{"parallel_block": true, "lr_mult_up": 0.605, "train_tokens": 628100000}
Each number is 128 + 32 x the weight over its row's rms, rounded and kept within 0 to 255. Layers, rows and columns count from 0. The size above them is the row's rms in percent of the matrix's.

# layer 4 MLP up, 1792x448, rms 0.061, rows 1606-1630, columns 256-319
size [101  98  92 105 102  92 102 100 102 103  94  97 102  97 106  95 101 103  98  99 103 103  95 103  95]
[[154 113 124 114 135 151 152 139 109 158  89  86 148  56 131 115 124  94 167 136 160 129 120 189 105 130 110 240  94 141  43 119 109 113  92 156 154  97 166  69 112  91 115 118  97 120 112 114 156 170 114 133 124 138 110 174 131 137 122 136 175 138 116 115]
 [130  84 169  47 154 160 166 139 118  91  84 165  97  40 129 178 153 137 131 127  73  94 110 117 107 120 109 136 102 125 141  69 143 114 145 120 163  97 114 161 139 104 223 106 108 146  72 138 118 201 111  85 117 124 182  79 108  73 137 150 150  98 101 122]
 [124 108 140 172 122 152 128 121 189 120 135 140 148 114 142 138 133 144 123  96  79 108  86 122 151 107  84  65 108 116 147 152 128 153 137 119 153 136 122 149 130 127 131  58 150 110 141 156 110 162 102 108 129 145 129 145 156 120 138 180 151  60 124 156]
 [114 159 143  94 112 106 149  72 173  89 140 119 126 130 109 148  99 164  99 151 101 141 120 146 145 126 177 149 145 137 103 102  98 140 120 122 130 153 142 106 121 147 147 139 123 116 191 213 178 120 121 118 188 136 129  53 131 119 157 128 138 108 143 182]
 [105 120 172 134 112 143 102 120 102  72 155 130 158  82  86  87 136 142 132 145  52 152 125 135  75 193 167  90 115 115 113 151 101 114 119  57 145 126 142 118 155 106  38 100 161 106 122 195  88 109 138 146 110 133 114 129  99 115 142 131 165 107  70 172]
 [178  67 114  74 143 157 166 109 138 119 118 162 163 133 141 138 126 179 119 163 146  91 127 148  58 123 123 101 151 142 118 125 131 165 176 134 152 143 169 114 107 143  94 115 112 183 181 180 111 167 124 160 117 124 103 125 118  88 138 137 144  85 121  65]
 [ 91 118 129 161  91 163 104 139 173  93 143 150 104  60 160 127 149 115 125 195  96 116 158 127  92 113 142 136  32 148 136 101 144 136 155 106 158 145 142 135 121 140 108  85 141 107 128 140 137 113 124  83 121 168 198 126 116 122 106 132 119  80  89 172]
 [122 120 142 138  80 104 126  96 137 160 132 150 161 169 147 145  73 119 180 114  97 135 110 134 139  84 120 129 112 127  99 101 163 137 124 145 139 116  86 142 155 115 145 152 100 137   7 127 127 142 132 142 112 175 131 142 132 167  56 109 150 142 163  98]
 [129 104 126 122 130 179 107 183 147 102 103 103 187 141 174 190 106 100  85 126 134 129 133 132  83 147 151 121  55 134 134 103  77 124  65 164 176 158 139  91  86 119  90 137 125 106 121  96  93 110 142  90 100 145 141 105 126  58 165 185 113 101 135  98]
 [173 189 228 116 135 104 131 112 133 116 113 141 151  89 109 120  95 122  95 130 145 122 121 148 112 106 170  95  60 162 185 150 132 132  98 142 173 106 100 102  60  89 136 111 102 146 179 134 147 162 149 128 128 101 174  93 134 106 153 195 157  93 168 117]
 [172 102 186 121  99 134 149  81 100 109  87 140 114 110 153  87 125 123  94 128  74 100 130 164 108 106  83 142 119 100  78 124  98 183 112 106 115 176 166 117 124  41 112 149 101 102 119 123 117 125 136  80 119 130 101 149  94  93 127 139 168 152 180 128]
 [139 149  85 143 108 115 116 146 106 162 105 159 125 127 142  94 144 127  92 180 126  79 143 139 163 198 165 131 139 108 146  62  72 155 116 133 117 182 112 202 115  83 157 146 112  71 101 136 137 131 166 105  68 101 123 173 129 101 126 132 110 126 165 130]
 [166 151 102 127  67 177 106 114 111 114 138 104 127 121 168 130  76 110 131 148 156 138 140  94  91 130 167 140 111  91 106  86 130 115 124  92 121 111 147 176 101  78  85  61 121 169 157  89 123 112 141 129 124 140  99 137 122 115 127  82 140  88 163 165]
 [113 140  94 104  98 149 130 120 145  99 122 156  87 126 163 112 127 155 136 175  82  76 173 165 109 148 107 136 117 122 155 133 124 119 130 114 173 100  89 144 131  63 112 119 142  65  84 162 134 138 127  87 111 155 157 124  78 124 143 140 166 145 161 110]
 [158 135 130 128 123  84 143  22  97 132 150  99 107 113 117 152 133  80 123 175 129 113  70  93 150 150 103 114 167 105 127 184 169  61 130 133 138 113 166  73  87 133  79 121 100 164 128 115 120 147 110 119 191  87 154 143  93 149 117 180 131 141 187 120]
 [119 111 122  92  79 141 123 145 201 127 168 154  97 161 132 109 144 190 193 172 118 160 113 118 127 151 122  99 135 133 124 125 116  75 150 130 126 106 149 204 127 137  94 120 104 103  85 180 141 120  66 138 117 178 179 140 219 112 170 165 108 146  86 158]
 [133 137 141 135 110 117 149  91 136 106 142 100 192 124 150 190 184 107 127 134 104 140 114 160 104  96 151 109 125 110  59 123 166 146 161 177 121 139 121 120 146 105 125 116  97 153 149 118 104 164  97 150 155 134 152 106  87 122 111  90 127 198 164  74]
 [108  66 130 136  98 166  91 139 131 148 123 189 105  37 140 132  86 103 141 159 121 143  79 172 148 148 128 179  53 105  74  99 142 133 113 116 155 125 192 112 167 123 107 125 149 141 152  87  98 175  69 145 122 152 135 155 108 137  88 109 147 135 118 113]
 [106 137 144 136 196 101 151 132 104  71 162 151 134  85  99 101 161 148 204 130 121 118 135 160  61 196 196 158 128 137  77 100  62 118 139 114 132  96 167 152 140  90 105 121 113 103 138 154 115 144 109 108 147 141 136 103  83 142 130 210 153 109  83 159]
 [149  85 116 158 111 131 111  80 133 148 115  68 108 109 115 138 132 119 175 162  72 101 133 148 156 163 132 117 101 118 169  81 187 203 161 156 197  98 137 186 152 135 137 130  99 158  79 108 152 174  71 161 146 122 155 135 118 122 165 190 179  99  71 106]
 [100 113 177 156 132 191  97 118 154 165 100 119  91 154 133 146 133 130 137 133 114 160 154 143  73 147 148 120 125 120 164 107  58 189 144 114 186 133 155  58 111 131 107 132 135 161 186 160 115 108  65 138  82 154 156 118 126 170 167 137 128  92 122 166]
 [113  77 163 155 142 202 191 157 141 160 101  94 113  74 105 116 127 182 175 110  74 120 100 142 133 188 110  89  73 169 123  77  96 139  83 118 148  94 157 133  96 141 100 120 115 114 127 148  92 181 133 120  76 126 113 110 142  45 137 127 167 123 119 120]
 [ 82 113 115 112 155 148 169 104 129 146 125  88 170 153 114 125 155 146 166 126 151 107  72 122  93 163 173 123  97 123 124 192 120 212 157 111 103 134 169 130 160 151  82 153 118 128 142 113 115 164 111 105 158 171 120 154 162 114 122 153 140 103 111 133]
 [109 165 128 128 112 165 119 116 141 116  92 157 162 126 129 136 108 118 146 130 165 102 169 151  77 130 152 178 125 162 147 125  87 131  88 136 176 157 117 167 147  81 136 148 128 125 174 145 118 146 161 105 117 136 125 154  73  95  61 187 176 103 106 163]
 [149 117 171 152  74  86 164  90 167 147 128  79 119 145  70 140 140 155 198 167  61 102 138 133 148  99 130 157  96 114 109 135 136 150  89  89 231 145 127 104 155 127 139  59 162 122  66  94 107 113  99 119 174  85 141  97 117 112 123 158 154 107 116 152]]
# layer 4 MLP down (transposed), 1792x448, rms 0.0954, rows 1606-1629, columns 256-319
size [ 99 100  91 105 101  92 104  97 103 105  88 104 103  97 104 101 100 108 108 101 104 103  92 103]
[[134 209 110 139 121 158 143 101 110  75 194 115 107 184 125 153 121 156 138 124 122 172 139 168 131  74  87  76 171 163 150 119 154 148 142  53 100 163 131 121  83 147 197 119 103 132  77 150 140 124 162 147  97 155 153 132 161 170 102  92 110 138 172 157]
 [105 164 136 190 147  87 118 131 132 127 158 134 116 154 142 139  95 159 119 153 145 157 147 150 120 117 198 156 163 123 176 160  97 125 116 106 105 121 179 141 164 140 107 102 120 102 128 134 143  67 136 183 172 196 125 191 139 148 101 153 114 169  88 151]
 [123 139 145 134 116  97 172 153 133 126 129 110 142 112 121 124 152 105 123 162 173 117 144 157 117 166 121 173 161 122 112 139 109  90 136 125 110 100 123 117 101 120 122 129 159 134 153 137 141 128 136 112 110 133  97  78 145 163 159 114 120 205  90 105]
 [ 97 116 143 149 135 122 118 168 135 138 139 157 120  89 112 127 134 121 125 127 135 202 117 144  67 134 118 131 156  85  96 177 129  54  95 161 123 113 109 191 145 120 133 173 167 152  81  60 110 194 122 128 130 138 164 202 131 133 110 145  88 125  76  41]
 [142 106 136 152  65 148 154 136 113  64 129 129 120 124 163 141 112 125 121 126 172 197 138 100 124 112 129 143 150 162 153 143  99 127 100 191 195 157  80 129 121 146 115 143 107 102 124 102 104 164  68  84 164  89 148 118 173 162 161 153 133  88 117  74]
 [123 208 159 135 116 112 132 137 131 111 117 150 106  81 105 169  94 127 117 143  85 117 124 120 135 104  87 193  73 120 116 124 123 145 129  92 110 127  94  97 107 103 150 112 144 141  96  72 166 146 102 112 122 163 119 181  70 191 112 117 139 168 133 126]
 [122 131 104  25 136 107 145  74 164 136 120 123 145 131 162 126 137 144 160 115 130 165 109 160 160 109 166 136 192 162 123  85 166 135 122 144 117  95 190 116 206 145 175 113 137 142 104 132  92 138  78 182 160  82 144 119 138  91  91 155  92 188 133  89]
 [134 137 121 121 105 203 102 164 148 118 156 111  97 115 130 145 159 121 103 106 119 119 151 154 120 129 171  95 130 122 104 137 106 168 118 105  86 118 152 166 192 139  81  86 106  76 197 128  70 177 101 139  71 142 152 142 136 160 164 163  85 150  88 171]
 [199 148 122 165 148  74 137  96 124  99 136 165 120 124 121  70 119 120 166 134  96 147  84 150 178 185 116 145 156 155 108 139 153 111 205 105  87 109 105  93 136 177 113 132 156 111 126  90 194 126 119 169 105  99 147 135  81 182 137  47 128 164 180 186]
 [117  86 132 131 131 138 132  82 138 159  89 139 128 242 135 177 111 173 160 103 125 163 107 131 118 146 125 176 128 133 110  71 117 134 158  91 104 135 151 128 152 155 123  82 101 140 128 102 121 139 108 146 161 137  84 136 118 141 137  70 126 166  96 130]
 [ 66 140 100 143 162 145 130 205 173 108 155 134 156 140 114 191 156 154 166 130 176 141 143 134 131 152 155 102 129 143 177 128 113 115 149 143 146 116 130 118 137 206 139 102 129 146 134 110 161 112  91 220 124 136 140  84 187 133 114 172  71 121  65 115]
 [ 73 108 156 161 160  91 105 163 132 145 108 129 128 140 132 169 157 187  93  91 147 143 109 108 179  79 154 132 133 124 114 192 157 114 144 100 131 169 142  79  74 144 155  81 130 176 157 119  99  76 105 119 102 106 161 131 163 105 122 147 189 105 132 110]
 [105 164  54 167 153 137 169 111 182 133 173 155 163 146  49 128 153 110  97 169 129  92 163 117 115 122 120 104 114 164  73 234 152 112  64 188 188  95 127 103  92 141 136 107  77 116 137 172 118 162 187 127  77 126 147 110 128 139 128 153 135 143 121 120]
 [117 144 136 158 123  97 222 120  77 121 112  81 109 165 118  66 155 150 129 120 168 134  26 155 122  90 138 103 114 119 121 136 145 177 169 150  47 122 127 127 128 167 117 109 160 217 104 111  92 103 157 107 132 116  74  72 100 140 119 139  79 151 178 142]
 [116 105 158 116 135 147 116 213 148 154  72 132 182 119 109  98 167 158 166 128  97 125 155 165 125 164 166 109  38 167 124  85  87 172 126  66 156 118 102 171 134  85 168  81  88 100  91 121 138 111 162 144  75 156 117  99 178  90 154  89 121 128  94 144]
 [149 120 179  70 161 124 135 111 104 106 111 113 128  88 122 158  63  81  98  79 142 134 132 155 161 121 119 113 117 143 137 146 152 185 149  74 137 153 151 145 149 141 182 119 146 166 174  60 134 180 117 104 171  97 138 141  97 180 109 133  97 108 187 131]
 [105 158  79 122 104 139  92 152  77 105 192 176 115  95 148 106 126  83 131 185 137 106 114  76 197 109  79 120 117 155 172 133 111  36 117  88 106 110 136 150 107 140  98 121 150 119 113 128 205 142 131 107 143  93 151  92 136 110 136 106 110  33 111 199]
 [136 126 106 162  42 165 153 175  99  97 113 140 134 144  67 144 102 149  82  79  90 166 193 114 135  96 175 125 130  86 138 115 155 155 128 137 115 119 159 123 131 124 144 134 114 101 147 151 122 155 177 157 153 106 122 124 150 148  70  69 114 143 169 152]
 [106  95 100 143  95 144 143 141 123 174 168 140  96 111 158  86  94 171 116 116 102 135 129 124 130 130  78 121 132 172 115 113 150 152 139 122 181 148  98  77 116 132  96 145 138 152 107 133 122 143 120 124  70 110 116 130 178 173 123 128 146 117 120  99]
 [153 181 203  59 195  92 122 116 129 107 133 173 210 160 127 111 151 100 126 141 146 133  80 160 133 141 124  82 168  77 135 173 177 150 152 118 113 150  99 116  76 119  85 116 145  73 148  80 166 126 152 133 146 126 125 128 132 137 158 135 111 176 192  86]
 [157 168 114  65 148  60 151 159 140 111 130 116 106 103  67 120  97  87 163 138 137 105 120 132 194 161 143 132  69 105  90 161 151  74 145 159  88 116 171 157 113 166 144 118 141  82 112  79 160 160 133 153 228 104  51 157 156  90 114 154 108  80 139 119]
 [122 158 143 101  94 109 131 116 115  67 122 153 169 217  95 155 136  39 107 177 117 179 143 170 109 103 108 222 114 171 128 144 109 147 148 126  90 172  83 180 127  94 160 104 130 187  98  87 158 148 134 136 137 164 124 134 166 127 114 143 154 149 124 137]
 [188 138 110 126  92 136 101 166 191 136 104 153 101 103 111 167 167 102 128 104 114 144 156 134 133  55 145 126 139 116 116  73  73  93 139 126 124 114 100 150 142  96 172  96 143 125 138 133 135  51 130 122  48 154 151 114 105 144 109 160 120 147 156 177]
 [159 109 100  89 141  90 130 118 121 141 107 125 132  95 118 118 165 123 118 131 115  96 136 163 143 126 117  21  96  98 111  87 164 199 145 119 146 127 156  83 127 147 118 115  93 123 154 159 145 127 124 185 102 101 170 156 125 167 157  79 120  98 161  88]]